Part of a small language model's weights: no biases in attention or MLP.
Each number is 128 + 32 x the weight over its row's rms, rounded and kept within 0 to 255. Layers, rows and columns count from 0. The size above them is the row's rms in percent of the matrix's.

# layer 3 MLP gate, 256x96, rms 0.126, rows 179-202, columns 0-95
size [ 97  92  94  93 104  96 103 100  92 110 100  95  95 109 100  97 116 104  90  92 104  90 104 103]
[[103 129 151 127 181 120 137 105 167 160 134 145 104 117  99 143 120 188 114 159  99 155 104 123 161 143  99 109 145 112 243  98 156 136  96 104 137 122 105 168 203 109 112 153  77 143  92 125 134  90 184 140  90 131 117 183  52 132 196  84 122 137 158 117 104  93 157 130  76 142 172 152  85  92  85 139 127 123 106 143 116 119 144  80 114 153 128 134 177 120 116  83  88 108 112  87]
 [134 121  95 128 183 160 165 144 114 110 116  83 159 130 100 165 146  83 139  83 127 138 113 110  66  55  74 143  91 148 140  82 165 112 110 104  66 158 154 142 170 108  78 110 135 160 113  92 131 144 156 129 146 134 103  99 153 128  72 205 107 126  94 145 143 154 135 137 115 106  79 159 145 142 194 105 131  68  84 130  78 101 127 133 109 125 183 151 159 174 141 137 143  84 190 169]
 [154  87 144 134 117 140 108 139 174 131 177 147 182 122 123 151 143 184 103  93 117 114  90 120 103 135 123  99  98 114 101 113  90 114 117 141 123 171 141 140 197 144 178 153 184 125  29 133  89 169 160 165 122  89 165 113 195  88 162 129 119 145 115 142 133 164 102 203 118 143 103  87 172 127 160  79 196 132 106 104  89  87 158 148 149 146 149 139  99 174 109  96  92 152 108 118]
 [132  76 134 189 104 136 134  72 152 132 133 130 101 139  79 126  88 155 164  82 105 172 100 158  78  67 128 169 115 161  79  99 141 145 154 110  67 135 129 111 162 191 153 157 159 123  87 147 118 115 173 106 150 156 143 106 118 124  93 161  97 159 165  68 173 124  90 200 119 135 162 128 104 163 141 174 100 150 101 186 102  93 120 134 131 113 137  81 127 159  97 155 119 140  52 116]
 [137 134 112  75 173 137 144 117 179 102 168 119  85 105 178 124 104 160 134 137 181 152  99 166  79 126 157 103 141 112 180 138 130 157 142  77 116 145  74 114 100 153 119 102  88 154 121 106 161 160 153 111 131 124 194 169  62 141 140  70  91  78 141 135 192 161 198 158 151 132 178 125 122  55  97 151  88 172  95 130 118 127 128 183 144 123 101 161 148  89 116 159 134 100 113 134]
 [ 91 189 166 114  97 148  74 140 108 104  88 104  80 166 179 182  98  90 134  91 163 107 113 143 171 182 120  97 133 143  68 169  87  92 150 134 131  61 141 123 149 136 125 151 121 132 126  88  81 103 149 148 135 118 127 160 168  95 162 136 117 103 124 195 203 136  73 149 105  85 124  77 144  69 128 102 129 185 137  78 131 114 150 135 148 116 136 176  90 157 122 172 133 125 135 148]
 [152 120 128 108 136 163 122 152 132 146 142 160 106 126  68 134 156 147 150 159  91  93 102 163 126  74  73 187 115 155  82  79  85 165 161 131 129 105 102 102 134 170 187 117 106  72 150 163 157 164 137 150 123 129 178 136 151 150 119 141 114 114 171  54 161  99  80 178 156 139 107 140 145 154 139 125 137 143 132 124  64 118 146  87 130 217 167  96  85  92 111  97  92 191 130 103]
 [190 144 109 115 146 100 154 177 133 122 153 161 167 114 114 152 151 131  98 119  61 136  84 125 109  95 141  86 127  69 160  91 125  91 139 144 135 141  92 134 169 139 164 159 138 145 127 173 145  87 104 111  52 165 151 138 128 131 141 164 151 118 160  94 131  99 154 121 228 164 137 232 107 139  51  87 145 113 110 148 155 111 171 122 100 126 122 157 169 140 118 104 147 136  95  94]
 [153 173 108 146 124 142  98 158 118 132 128 154 180  73 125 129 138 149 147 104 125  66 122 159 118 173 101 131 145 115 151  35 134  94 121 162 106  68 164 153 162 116  86 124 196 108 180 182  66 129 127 110 147 103  99  86 107  89  89 143  86 144 184 133  91 131 163 119 130 132 103 138 102 116  83  74 132 140 131 179  97 147 125 149  92 100  62 142 129 175  83 151 109 164 172 122]
 [108 107  87 127 147 155 160 126 183 148  79 114 165  90 163 159 121 183 134 131  58 110  76 115 137 103 113  90  78  94 142 105 127  75  79 120  87 146 122 163 161 108 161  64 188 128 120 124 102  76 105  99  92  96 150  99  99 105 115 165 119 194  86 114 153  89 114 156  80 131  93 143 100 105 150 147 151 179 134 172 134 145 120  98 125 223 140 110 152 122  99 115 114 119 127  93]
 [128 157  93 170 107  87 198 152 171 130  88 146 182 107 106  79 118 106 149 113  86 117  84  92  79 162 115 172 112 189  72 133  48 120 110 115 139 101 112  85 120 147 134 151 120 129 102 132 139 107  93 124 122 232 158 114  92 150 129  95 148 139 155 175 156 143 119 198 131 111 147 114 101 118  75 105  72 187 120 139 134 140 140 110 139 142 156 177 128  95  93 133 101 106 144 115]
 [170  83 130 158 139 198 173 131 131 160 114 138 152 101  89 120 159 142  91 112 119 134  85  70  63  93 143 166 135 131 116 148 151 137 105  85  92 154 165 133 178 191 142 117 142 112 146 168 113 172 129 158 112 105 137 154 133 131  93 169  82 170 147 144 212 124 108 140 185 104 188 106 187 144 182 139  96 151  96 136 118  64 102 188 155 138 127 167 147 126 127 154 112 133 150  92]
 [ 96 155 111 131 143 190 148 145  55 181  92 131  99 137 124 138  87 139 103 114 117 122 158 157 154  91 101 130 139 152 194 152  92 101  87 117 112 123 147 172 123 119 127 166 102 101 164 135 139 104 167 172 106 134 190 130 159  62  64 115 158  97 103  65 195  64 134 102 130 127 174 112  91 150  99 156 159 124  98 138 118 157 143  86 133 180  89 107 111 191  87 105 111 129  96 118]
 [162 162  72 110 126 150 224 103 181 142 126 113 150 105 157  80 161 115 135 124 156  54  91 162 104 103  97 148 125 152  96  58  96 122 157 110 139 141 144 135  78 134 115 110  96 151 151 144 156 131 101 103 137 168 141  93  80 159 108 112  74 139 116  91 157 114 162  86 132 141 170 144 109 101 134 141 132 114 119 131 134 185 103 124 166 118  82 112 175 153  21 137 165  83 128 150]
 [153 109  86 140 114 111 133 174 152 136 131 146 118  86 101 138  93 169 129 153 164  83 151 127 161  78 153 141 147 158 123  85  90  66 112 139  80 133 145 151 165 146 163 122 118 145  93  66 106  97 169 122 104  84  67  87 181 153 177  73 102 159 100 133  92 137  96 166 144 124 138 156  95 121 128  92 117 130 189 206 136 103 108 101 194  95 125 153 119 115  93  54 107  80 133 124]
 [132 114 116 108 137 133 153 157 182 107 176 159 108  84 123 165 111 148 142 116 125 182 141 148  72 177 144 119 146 121 104  91  98 167 151 175 117 114 127 111 164 127 116 156 139  80 152 151 144 133 127 114  88 177 134 124 122  76 153  79 121 117 211 101 100  75 132 149  84 105  96  94  98  80 170  80 155 166 154 154 125 147 111 137  98 136 157 146 162 188 133  64 133 104 210  60]
 [121 130 119 184  91 161 132 117 120 160 127 156 180  88 173 150 116 150 119 217  80 123 109 141 144 143  88 179 169 165  79 100 143 109 128 140  81 117  78  89 130 135  97 121 134 168 132 118 160 169 156 164 134 189 130 137 141 191 130  96  89 114 113 117 120  78 108 137 132 180 119 149 104 154 127 155 125 177 116  94 111  75 109 149  97 221 121  75 112 153 124 159 100 186  95 135]
 [162 155 152 144 151  70 124 151 152 147 161 139 172 116 157 147  92 137 136 133 102  99 158 118 171 104  87 144 150 147 128 135 119  84 126 154  74  90 206 125 196 100 144 138 150 141  88 130  67 135 106 141 111 178 146 152 136  79 188 138 117 116  63 106 148 126 121 148  95 120 112  89 129  91 154 110 139 107 150 128 131  76 155 158 129 100  54  70 138  72 130 157  73  94 200  88]
 [125 119 171 157 132 121 131 136 128 124 116 158 172 114 167 123 129 167 102 127 119 147  37 143  81  87  92 139 213 172 177 152 102 156 108  76 118 188 115 170 118 110 158  94  85 133 107 148  89 111 143 205 154 101 132 130 159  81  97 125 146 153 143 157 192 109 148 138 143 149  99  80 153 102 157 145 126 146 158 100  88 147  86 172 121  73  93  96 120 127 113 138 117  55 108 104]
 [166  98  97 190 102  87 132 124 116  80 145 114 170 112 121  70 209 129 147 117 160 126  74 115 154 195  87 155 148 209 158 153 148 198 148  82  84 119 159 128 109 139 163  93 136 185 105 104 140 165 118 131  81 130 130 110 145 100  91 137 146 122 143 142 134 172 199 121 118 156 169 165 183 127 145 126 172 138  98 153 133 156 150 146 146 175 139 160 114 121 147  99 102  95 126 161]
 [142 113 139 145 122 172 116 163 124 140 185 119 157 160 145  86 136 154 149 167 193 102 154  82 121 131  53 131 149  87 157  99 106 113 119 117 199  91 119 175 126 162 142 146 131 122 151 121 196 168 187 118 177 104 132 120 122 152  86 103  77 182 148 165 115 161 108 119 218 171 117 139 177  84 129 101 138  94 118 164 124 116  94  94 138 145 107 134  92 132 111 131 117 189 132 185]
 [171 161  69 149 128 182 103 123 171 115 108 129  87 120 185 139 123  72 151 159 134 167 213 125 188 115 168  96 151 184  79 126 107 160 159 105 101  83 113 142  86 106 103 124 119 111 140 110 156 143 144 133 200 169 107  90 162 122 118  95 136 133 135 127 120  90 108 130 113  65  95 159 157 129 174  85 150 166 106 173 149 109 120 122 151  61 142 124 109  88 132  75 126  81  93 113]
 [181  95 181 139 132 124 119  66  94 109 135 145 153 111  56 158  98 130 154 112 102 178 123  84  98 108  98 127 190 106 176 133 143  82 121 158 108  90 149 191 125 170 131 105 156 204 120 120 119 124 114 162 139 104 128 108 142  87 101 118 117 161 132 192 135 122  97 169 188 119 139 141 107 118 114  66 153 133 156 144 161 136 141 102  92 138 160 141 176 163 147  56  91 126  77 183]
 [153 166 127  85 152 118 145 147 122 100 126 113  65 115 175 172 111  74 131 127  91 162 106 129  95 129 123 173  98 112 132 166 119 127 106 119  97 169 116 197 157 152  50 171 154 181 121 127 142 141 147 142 150 117 112 143  86 186  69 150  64 146 165 147 134  76  67  76 178 161 125 152 153 131  83 134 174 146 165 100  99 165 134 145 140 171 146 135 108  76 144 130 154  95 168 159]]
# layer 3 MLP up, 256x96, rms 0.115, rows 179-202, columns 0-95
size [ 99 101 100 100 104 102 106  98  99 110  96  95 103 104 102  94 116  99  97 101 101  95 108  99]
[[113  68 126  66 133 132 132  93 102 247  83 152 165 130 109 114 113 115 136  93 104 166 199 172 100  91  92 124 117 147 141 108 114 167 196 166 130  77 140 115 156 113 141 140 172 139 129  92 113 159 119 180 165 154 152  78  95 164 119 131  98 125 178 147 140 105  68 187 144  76 115 100 135 101 123 125 103 156 146 120 103 111 117 117 133 117 163 130 131  61 140 112 121  93 158 112]
 [131 180 112 134  64 107 127 183 169 144 141 122 179 153 142 106  91  85 105 135 158 116  95 107 175  94 160 121 151 131 167 116 121 148 142 150 170 133 114 166 132 136 138 177 137  38 135 118 114 135 129 134 180 148 131 111 135 115 147 127 164 117 178 115 125 120  68 139 137 193 156 128 185 146 161 136 154 135 161  84 139 107 141  64 147 178 129  88 115  72 118  96  38 138 154  60]
 [131 101 122 104  79 152 104 112 114 160 221 116 178 138 156  79  92 130  88 127 155 163 103 103 119 104 105 138 130 103  91 139 208 150 135 156 129 153 101 152 137 117 127 152 153  98 124  59 132 166 142 134 118 127  46 165 170 112 133 194 152 156 123 164 163 142  87 105 148 137 124 100  71  82 145 142 195 154 124 161 143 124 128 148 165  79 136 159 118  78 141 118 100 145  94  62]
 [116 103 184  64  98  91 176 165  61 126 157 129 158 137 106 208 186 171 113  68 100 124 144  84 135 173 112  87  92 124 140 111 115  84 116 107 138 175 146 136 123 127 136  99 141 136 113 163 156 139 191  95  97 134 130 154 157 124  87 110 164  82  88 103 195 160  88 131 142 162 155 123 162 116 152 126 155  72  87 118 135 116 169 106  96 184 187 118 161 130 108 120 136 149 128 118]
 [137 118 148 157  98  98  88 101 162 106 106 175 146  61 124  80 159 174 136  98  81 196 151 146 185 146 137 132  97 128 117  79 150 103  52 103 132 161 177 156 154 150 154  95 180 112  82 112 173  97 120 141  97 111 115 143 188  64  96  87  80 146 136 142  96 143 133 168 114 106 137 121 157 163 118 182 146 139 160 121 141  73 144 147 135  99 183 103 150 126 146 155 109 113 162  83]
 [180 135 151 161 165 104 135 133 152 166 125  91 120 129 116 107 114  69 156 151 114 174 133 158 123 124 137  80 114 133 123 100 143 170 113  72 117 170  80 128 128 154 121 112 153 149  90 176 133 101 132 170 113  98  85  82 100 121 153  91  96  91 138 156  84  97 120 154 142  66 209  96 106 172 126 145 112 170 109 162 114 121 118 235  70 110  83 103 110  89 125  77  85 157 141 115]
 [105 149  49 166 129 132 105 101  95 111 128 146 138 120  77 147 183 140 125 169 148  95 100 133 134  88 166  73 183 114 114 170 154 145 111 130 115 142 140 185 155 118 169  58 177 105  97 121 114 121 157 100 147 191  94 123  92 154 117 185 185  81 143 148 136 171 132 116 128 122 106 115 155 120 173 124 132  82 125  98 147 133  82 118 158 118 105 123  93 104  85 112 125 174  78 222]
 [ 71  97  92 142 130 129 146 109 137 132 141 127 123 173 153 145 151  82 118 124 183 128 126 139  94 168 110 171  64 162 136 190 170 145  56 136 142  98 155 109  84 111 107 183 122 177 116 106 161 171 130 100 169 115  78 183 171 129 124 133  54 104 139 154 158 139 111 175 143 158 159 131 155 152 125 174 141 119  89 147  79 114  64 122  95 124 180 181 106 170 133 156 145  87 154 116]
 [105 145 179 168 115 118  78 148 108 192 142 107 122 170 114 146 134 141 136 166  92 130 110 130  82 125 165 163 147 133  81 147 109 125 136 162 188 122 149 154 116  78 113 193  63  78 163 181 109 171 134 104  89 155 141 145 135  75 129 117 158 102  80 201 138 115 144 136  78 131 109  74  80 135 142  94 113 145 156 139  58  58 131  97 135  85  89 165 106 137 147 138 123 123  94 151]
 [108 118 141 147 136 183  84 167 138 142 121 150 122 129 103 174 143 159  79 143 124 122  63 113 155 158 155 136 164  99 189 129 107  70 154 164 156 128 112 142  92 137 132 101 124 145 130  74 109 153 120  31 142 146  77  88  99 126 154  87 106  92 101 119 176  95 175 142 128 134  96 167 118 125 152 186 176 116  51 157  73 149 170 122 133 114  68 120 127 121  67  97 155 146  99 136]
 [140  64  85 100 149 169 121 150 101 161 157 182 112  90 121 105 101 110  98 174 137 195 169 203 124 142 143  69 133 124  57 130  91 168 134 138 186 117 151 166 115  96 180 100 202 106 132 161 133 168 103  97 146 141 142 158 141 148 154 103 157 118 129 171 111 116 178 138 110 138 164 137 160 143  73 138 107 176  97 100 151 136  93  87 110 153 142  88 113 105 141 159  90 171  99 113]
 [ 98  89 172 126 113 105 127  98  98  94 154  98 107 156 142  89  96 140  99 103 152 170  97 148 106 202 137 168 140  98  90 113 154 135 145 126 145 156  81 126 151 141 111  84 186 109 156 120 108 122 155 180  71 125 138 164  88 117 112 136 176 195 114 149 163 154 142 137 128  78 172 124 122 189 107 141 129 148  99 122 144 121 122 183 112  81  81 158  87 123 171 108 170 202  99  52]
 [128 114 128  94  96 164 124  59 116 101 174 118 116 137 176 172  93 139 137 127 171 167 184 105  81 168 111  90 106 146 130  99 142 117 174  81 107  73 122 141 116 145 148 105 119  61 216  95 133  82 105 125 178 107 135  75 115 135 147 171 109 137 127 153 133  66  76  79 171  86  80 136 177 152 135 137 127 167 103 147 157 126 129  74 112 107 133 145 140 135 167 118 100 127 127  66]
 [147 144  97  97  85 126 196 105 182 119 129  71  72 156 199 136 141 184 160 142 131 117 117 154 166 122  96 102  67 100 106  71 130 141 151  93 144 140 141 143  90 116 143  62 115 152 168 125 163  89 120  90 131 119 130 103  93 141 159 124  95 185 158  55 113 159 161  95 120 102 121 169 154 127 125 139 183 111  71 148 126 189 111 133 140 103 108 140 125 149  75 135 162  77  99 155]
 [ 79 114 135 143 147 158  57 153 133  57 131 150 162 103 134  86 114 183 158 134 115 107 191  62  74 122 152 149 140  99 161 163 141 129 128 151 144 141 150 124 143 121 131 132 126 127 156 129 131 190 150 153 207 105 137  94 138 116 110 142  63 143  95 138 118 117 161 134 158 139 134  43  86 165 191 104 142 135  50 107 116 168 153 124 118 136 101 159 128 165 113 135 164  54 138 132]
 [107 117 143 116 105 152 145 160  71 205  95 155 160 159 116 100 187 109  76 140 172 158 104 136 109 203 153 135 192 162 146 105 157 135 160 126 165 122 126 143  59 139 170 202  91 122 133 138 153 113 150 140 179 110 136 135 108 106 121 137 158 147 175 204 128 156 119 126 160 150 147 147 107 134 138 111  71 173  90  60 168 165 143 117  98 116 128 113 134 139 131 119 127 195 139 162]
 [114 166 145 142  77  87 124 111 117 128  85 165 165 136 183 151 128 151 140 231  86 102  97 168 121 124 109 154 178 152 101 109 179 169 115 125 146  80  94 110 113 136 157 130 155 187 119 124 159 171 144 151 117 149 130 140 113 136 142  97  93  80 102  92  66 145 161 122 118 159 115 211  81 178 131 129 147 165 126 142 117  84 131 161 110 156 141  63 137 144 117 115 140 188  73 149]
 [125 103 133  84 139 113 125  82 154  82 194 135 141 161 126 112 128 105 106  14 143 114 121 134 119 143 132 139 133 152 121 101 216 193  85 121 165 197  78 131 171 172  95 144 170 131  70 155 122 151 130 171 128 123 110 131  96 118 147 142 116 126 115 182 100 143  98 130 112 126 134 182 147 186 125 156 138  93 193  79  95 136 138 167 156 155 151 131 106 155 118 144  83 146 115 119]
 [157 159 177 102 158  94  85  79 103 100  83 171 169 172  88 166 140 136 152  91  95 146  82 150 146 118 164 117 147 189 109 138  65 163 165  98 114 130  85 145  98  86 118 132  86  78 142 149 114 107 134 135 161 110 140  77 116 122 158 117 136 134 172 104  55 105 140 160 160  62 144  88 173 170 125 107 134 146  91  86  86 148 150  96 110 166 120 126 104 157  64 168 124  92 106 138]
 [ 75 141 115  91 146 114 172 105 105 172  79 149  84  60 196 165 125  80  82 177 119 124 160 144  58 114 116 129  82 115 159 147 149  86 102 164 134 158  94 123 136 131 171 152 156  98 103 138  66 121 178 185 146 131 125 154 114 155  94 122 141  64 136 133 127  97  75 122 101 154 108 149 103 129 179 134 118  87 161 121 106 160  81  60 112 147 154 144 142 112 101 114 147 115  76  95]
 [171 191 167 166 165 142 160  67  97 107 102 124  82 106  75 102 124  90 117 100  89 199 123 159 111 176 116 133  58 100  73 141  75 167  90 132  98  69  87  96 144 189 179 153  90 117 138 176 109 136 125 141 112  81  86  98 110 102 133  68 102 107 153 146 151 103 135 164 122  96 151  94 139 154 154 138 154 163 139 130 105 163 118 117 144 117 145 169 100 161 131 119  99 121 149 101]
 [ 85  77 148  79 108 149 112 190  81 128 119 125 125 132 123  84 156 146 107 113  95 171 173 198 166 123 164 150 108 125 153 116  37  90 138 158 131 126 126 123 145 161  63 159 136 143 133  66 120  81 128 148  78  90 138  92 148 116 177 109 166 142 128  86 128 168 226 105 143 137 150 169 113 138  81 149 113 139 126 169 130 128 132  87 135 125  78 156 103 114  98 138 143  75 145 117]
 [146 103 156 158 157 139 109 161 139 158 119 102 133  82 131 180 138 204 101 115 132 122 143 199 147 122 145 182 120 166 151 134 100 138 107 141 101 146 145  95 115  83 153 132 137 130 121 146 113 129 178  92 146 206 164 171 196 124  91 118  64 138 148  99 151  74 161 165 109  83 143 102  82 155  79  75  56  92 145 158  84 117  91 121  91 159  92 167 133 111 129 127 157 172 139 121]
 [120 139 113 113  63 105 133  74 146  63 145 139 119 142 169 137 110 165 146 103  81 106 114 189 120 182 160  73  62 138 109 134 122 139 117 113 146 165 151  69 107  81  87 186  67 138 130 160 137 108 171 160 112 106 161  91 110 187 124 152 118 116 180 127 103  98 131 140 161 147 132 168 162 180 152 162 103 129 153 185 134 162 120 115 143 125 185 153 170 113 130 125 182 191 134 129]]
# layer 3 MLP down (transposed), 256x96, rms 0.104, rows 179-202, columns 0-95
size [103  97  96  98 101 103 108 100  97 106  97  97 103 107 102  98 104  88  95 102 104  94 105 100]
[[145 106 114 121 128  81 139 155 108 131 144 135 126  62 126 164 180 120 128 183 124 131 188 102 128 134  97  72 218 121 155  79 149  97 169 186 130 148 154 157 126 136 182 130 178 104 109 141 169 151 124 134 126 186 127 108 109 157 164 120 127 136 100 151 119 123 147  69 115 155 106 127 150  38 106 107  76 148 154 116 113 124 128  89  91 115 149 163 131 176  43 175 148 121 163 122]
 [109 130 131 112 183 142  89 107  88 147 150 176  88 146 111  62  99 138  97 127 180 115  80 153 145 118  50 100 143 100 136 107  85 136 132 128 141  96 149 130 122 121 189 149 204 130  44 129 134 164 157 145 171  81 148 135 145 174 100 149  67 132  82 130 155 111 186 153 109 146 134 153 137 121 159 147  76 148 121 135 142  97 104 116 194 152 121 113 113 182  67 103 155 109 140 154]
 [ 70 154 136 124 148 121 108 102 110  93  76 148 110  86 101 108 133  79 185 140 117 102 185 136 134 135 142 169 206 159 133  93 151 149 149  96 146 115 222  91 129 104 119  64  96  84 163  70 129 146 102  96  80 113 116  99  79 159 114 153 116  86 144 101 109 151 116 124  97 102 140 152 150 188  78 123 153  98 160  71 103  98 137 108 172  91 141 141 172 103 143 120  83 135 123 140]
 [ 89  74 145 152 137 133 148 167 167 134 148 115 115  74 122 158 185  98 139 105  97 103 165 106 166 150 132  99 103 170 134 106  74  50 139  66 139 160 123 151 116 110 104 134 123 133  82 115 132 139 121 141 140 129 103 188 142 128 136  54 144 100  85 106 111 138  99 101 138 144 174 177 202 134 131 131  91 175 134 124 177 149 155 140 100 160 196 145 140  81 205  87 115 143 178 123]
 [ 87 162 104 126  94 124  66 102 121 125 152 204  94 135 143 152 174 187 128  95  65 155  83 159 103 111 124 113  74 162 111  71 115 128 119 124  78 122 126  67 147 112 145 171 188 185 131 139 116  71 172 174 143 127 133 136 133 164 106 124  99 129 158 110 124 130 129 114 116  58 111 162 121 118  95 164 112 116 161  88  74 170 169 100 141 150 178 170 106 133 102 162 106 163  91 120]
 [104 136  72 110 169 109 138 114 125 136 141  93 147 158 147 161  85  72 140  97 150  96 121  91 168 144 128 115 142 120  91 139  88  82 125 116 116  70 134 165 147 135 126  98  93 127 123  54 140  98 129 172 107 115 123 154 151  99 120 167 177 101 117 164 197 150 141 149  94  74  77 105 180  51 118 134 158 117 139  98 134 146 145  32 172 146 120 173  97 139  70 125 121 161 178 127]
 [ 81 131 121  97 133 143 165  97  96 127 105 145 103 110 100 133 165 109 135 159 115 175 159 165 150 132 143 104  99 122  80 134 147 166 123 113 103 127 132 143 148 107  91  93 201 115 138 148  83  90 185  99 207 187  31  84  81 138 103 147 127  73 120 146 157 124 142  92 122  64 116 136 132 148 122  85 119  94 176  89 198 145 117 147 168 108 135 157 129 161  73  86 133 113 110 143]
 [ 71  86 142  94 128  69 116  90  73 187 170 100 139  71 123  98  81 150 143 124 129 120 149 101 153 144 124 159  81 198  82 121 146 140  75 129 150 144 117 115  95  72 122 116 131 146 104 150 147 116 130  85 137 102 124 109 108 157 170 148 136 179 102 130 120 194 155 137  77  99 222 108  97 116 183 125 106 129 140 104 103 135 144  83  88 119 135 106  97  83  58 146 155 135 149 141]
 [146 131 173 128 146 135 126 101 100 155 119 110  94 171  97 149 172 176 100  89 125 154 108 122 122  99 181 134  52 115 105 191 148 145 113  87 164 153  25 123  89 172 107 146  80 142 116 141 126 113 132 101 119 135 138 122 121 124 157  71 123  78  97 123 143  99 119  91  80 156 179 147 132 167 179 171  98 144 144 111  61 141  89 124 134  89 158 134  42  90 148 111 150 124 144 110]
 [113 163 119 154 144 142 132 101 161 165 127 139 190 148 113 186  81 108 142 188 156 136 132 122 147  90 141 166  93 118 138 158 134 132 199 144 127 134 158  76 112 156 102 162 147 109  82 157 183  92 144 177 140 112 138  72 124 103 115 143  68 134 120  67 160 102 113 152 189 121 103 143 161 177 135 162 129 159 107 173 131 164 112 182 179  56 100 115 109 101 204 103 104 132 131 137]
 [119  85 118 116  99 119 134 164 130 159 181 148 128 145 116  82 118  98 121 169 124 152 123 184  91 104 162 163 104 136 104 130  70 134 152  92 112 155 174 108 125 106 100 137 164 123 133 118 125 110  71  94 146 155  81 134  64 111 116 139 148 123 123 150 163 123 106 166 146  77 155 119  98  41 110  34 142  76 115  95 113 144 105  85  60  63  97  64  80 139  89 128 120 152 126 116]
 [111 109 114  86  55 130  84 121  97 103  85 121  85 214 147  91 143 168 137 147 101 134 162 110 180 121 141 129 101 148 145 127 143 113 149 121 191 129 152 136  70 128 128 142 121 157 151 115 115  97 100 122 122 114  79  47  92  62 125 136 137  92  97  95  55 123 184 136 119 133 126  96 202 142 104 105 163  72 164 115 117 177 140 141  85 131  84 177 126 108 120 112 141 136  96 159]
 [102 106 176 144  80 155 131 132 130  88 130 136 166 122 171  38 151  70 141 116 118 139 103 115 143 103 130 119 195  79 163 115 152 107 149 123 116  75 136 157 138 132 160 112 111 169 141 127  91  78 122 113 127 148 103  93 129 114 188 103 120 147  63 140 121 140 130 123 111 142  54  95 185  30 182  85 119 155 142 108  96 128 115 139 195 150 104 153 120  80  87 123 128 131  90 132]
 [160 141 117 134 126  63 165 101 148 135 118  93 153 117 127  94 125  27 110 114 159  74 142 161  90 107 130 106 152  82  83 105 124 158 128 163 106 103 149 126 120 135 135  95 147 121 137 137 163  95  87  80  92 103 104  55 132 110 131 120 129 187  91  51  77 116  87 126 155 151 131 165  96 147 116 109 157  88 107  96 152 175  75 116 105  73  76 132 110 136  92 128 159  59 125 146]
 [130 122 103 134 162  89  95  73 150  94 187 135 140 102 114 103 168  89  80 118  97 133 101 127  99 145 160 146 103 103  96  73  97 112 136  99 191 140 146 128 111  72  73 116 172 107 170 169 174 183 122 140 130 180 196 122  50 150 168 171 114 149 144 123 206 139 152 104 145 145  68  69 151 101 131 132 121 143 118 117 117 112 173 130  76 134 134 132 119  92 160 102 130 121  96 140]
 [114 141 124  72 164  94 116  96 121 139 153  74 153 159 131 119 152 168 111 128 116 114 121 109 134 153 139 175 118 164 109 104 156 101 131 100  92 121  87 162  55 146 130 125  63 158 139 189 153 225 173 162 119 132 160  73 142 102 156 159 177 170 155 155 114 155 152 125 149 109  84 129 133 192 129 129  77 115 180 122  91 160  98 108 127 134 161 161 168 164 180 125 129 195 107 124]
 [163 219 154  70 132 107 122 143 151 143  98 157 160 137 157 130  74 139 128 142 101  72 197 171 151  92 156 112 140 122 133 126 174 160 107 116  97 153 154 123 139 132 117  91 132 163 139 123 177 112 121  95  86 109 112 113  92 154 135 105 138  95 128 133 109  59 102 127  93 157  89 191 141 226 137 109 118 122  90 106  62 121 118 149 122 144 136 156  62 125 184 187 114 122  98 125]
 [125 139 163  95 137 119 137 145 170  97  81 119 110  96  98 132 123  56  80 153 133 155 180 125  81 111 118 187 178 127 135  34 179 117  63 203 117 162 179 141 132 134 106 134  84 107 133 129 126 137 105 103 127 154 133 151 127 149 130  94 155 185 106 169 113 178 136 159 133 136 132 103 127  73 126 107  94 105 183 154 111 121 139 115 156 142 140  74 180 139  76  86 133 139  80 162]
 [ 80 121 101 138 109  98 159 197 197 139 162  92 122 109  93  89 142 189 158 173 143 151 133 138 157 166  99 142 110 153 132 147 147 147  95 178 119 136 165 160 149 169 140 114 120 125  78 165 161  56  88  94 112 178 132 118 135  78 113 178  86 142 174 103 178 144 154 115 125 101 179 119  79 160  96 103 121  75 139 177 170 112 120 101 132 132  82 190 102 142 155 137 138 144 152 164]
 [143 164 133 136  93 130 100  84 119  62 127 120 105 162 141 165 151 130 181 109  49 137  73  76  93  75 102 129 123  83 120 183 160  81  99  76 174  93  64 156 139 135 110 138 104 134 110  95 115 101 150 146 161 145 102 101 138 155 135 177 115 142 105 129 166 104 112 158 118 175 174 133  93 161 130 157 125 123 179 130  93 159  66  95 148  77 123 149 110 125  41 126 157 147 127 119]
 [ 92 199 159 121  92 144  88 195  74  79 147 152 103 116 138 172  99 157 169 122 117 103 108 138 145 162 185 160 113 128  74  96 152 121 111 187 189 153 118 138 128  85 142 163 114 154 127 131  97 120 110 190 147 124 142  69 110 127 126  99 111 179 147 138  98 114 107 144 168 202 127 144 103 126 125 128 133 130 108 132  39 168  94 131 105  93 139 162 173 150 142 117  84 129 100 187]
 [136 130 155 115  78 187 114 124 101  92 116  83 189  95 113 102 115 130 193 150 175 143 109 119 102 135  85 123 161 155 121  97 117 164 171 199 117 113 159 174 133 139  94  80 125 112 113 103  95 140 121 140  99  96 120 148 171  82 119 134 155  89 167 103 112 159 161  96 162 174  61 168 110  42 102 121 121 166 148 126 152 122 128 136 168 151  82  51 105 113 113 156 158 130 179 124]
 [181 131 137 129 109 140 120  99 132  89 131 131  98 164 161 119 140  68 164  94  92 132 128 102  94 164 110 179 116 120  99 140 171 105 135 127  74 101 130 132 122 127 117  84 137 110  79 187 161  27 121 137 149 145 148  94 121 191 176 158 130 153 127 174 129 143  89 117 169  86 120 121 195  59 144  89 113 109 157 133 120 151 137  95 188  89 109  92 140 100 143 138  79 138  60 167]
 [112 126  98 146 129  47 147 100 117 189 124 120 173 130 127 117 146 150 188 114 170 133 152 104 136  88 153  60 107 177 136 147 189 151 165 144 140 114  98 132 108 131 188  77  93  93 147 104 124 112 101 153 151 134 125 121 129 111 147 145 189  93 112 153 113 120  95 158 122  99 148  63  32  97 121 150 117 147 124 127  87 123 203 113 106  91  92 153  87 155 157 157 118 145  67 101]]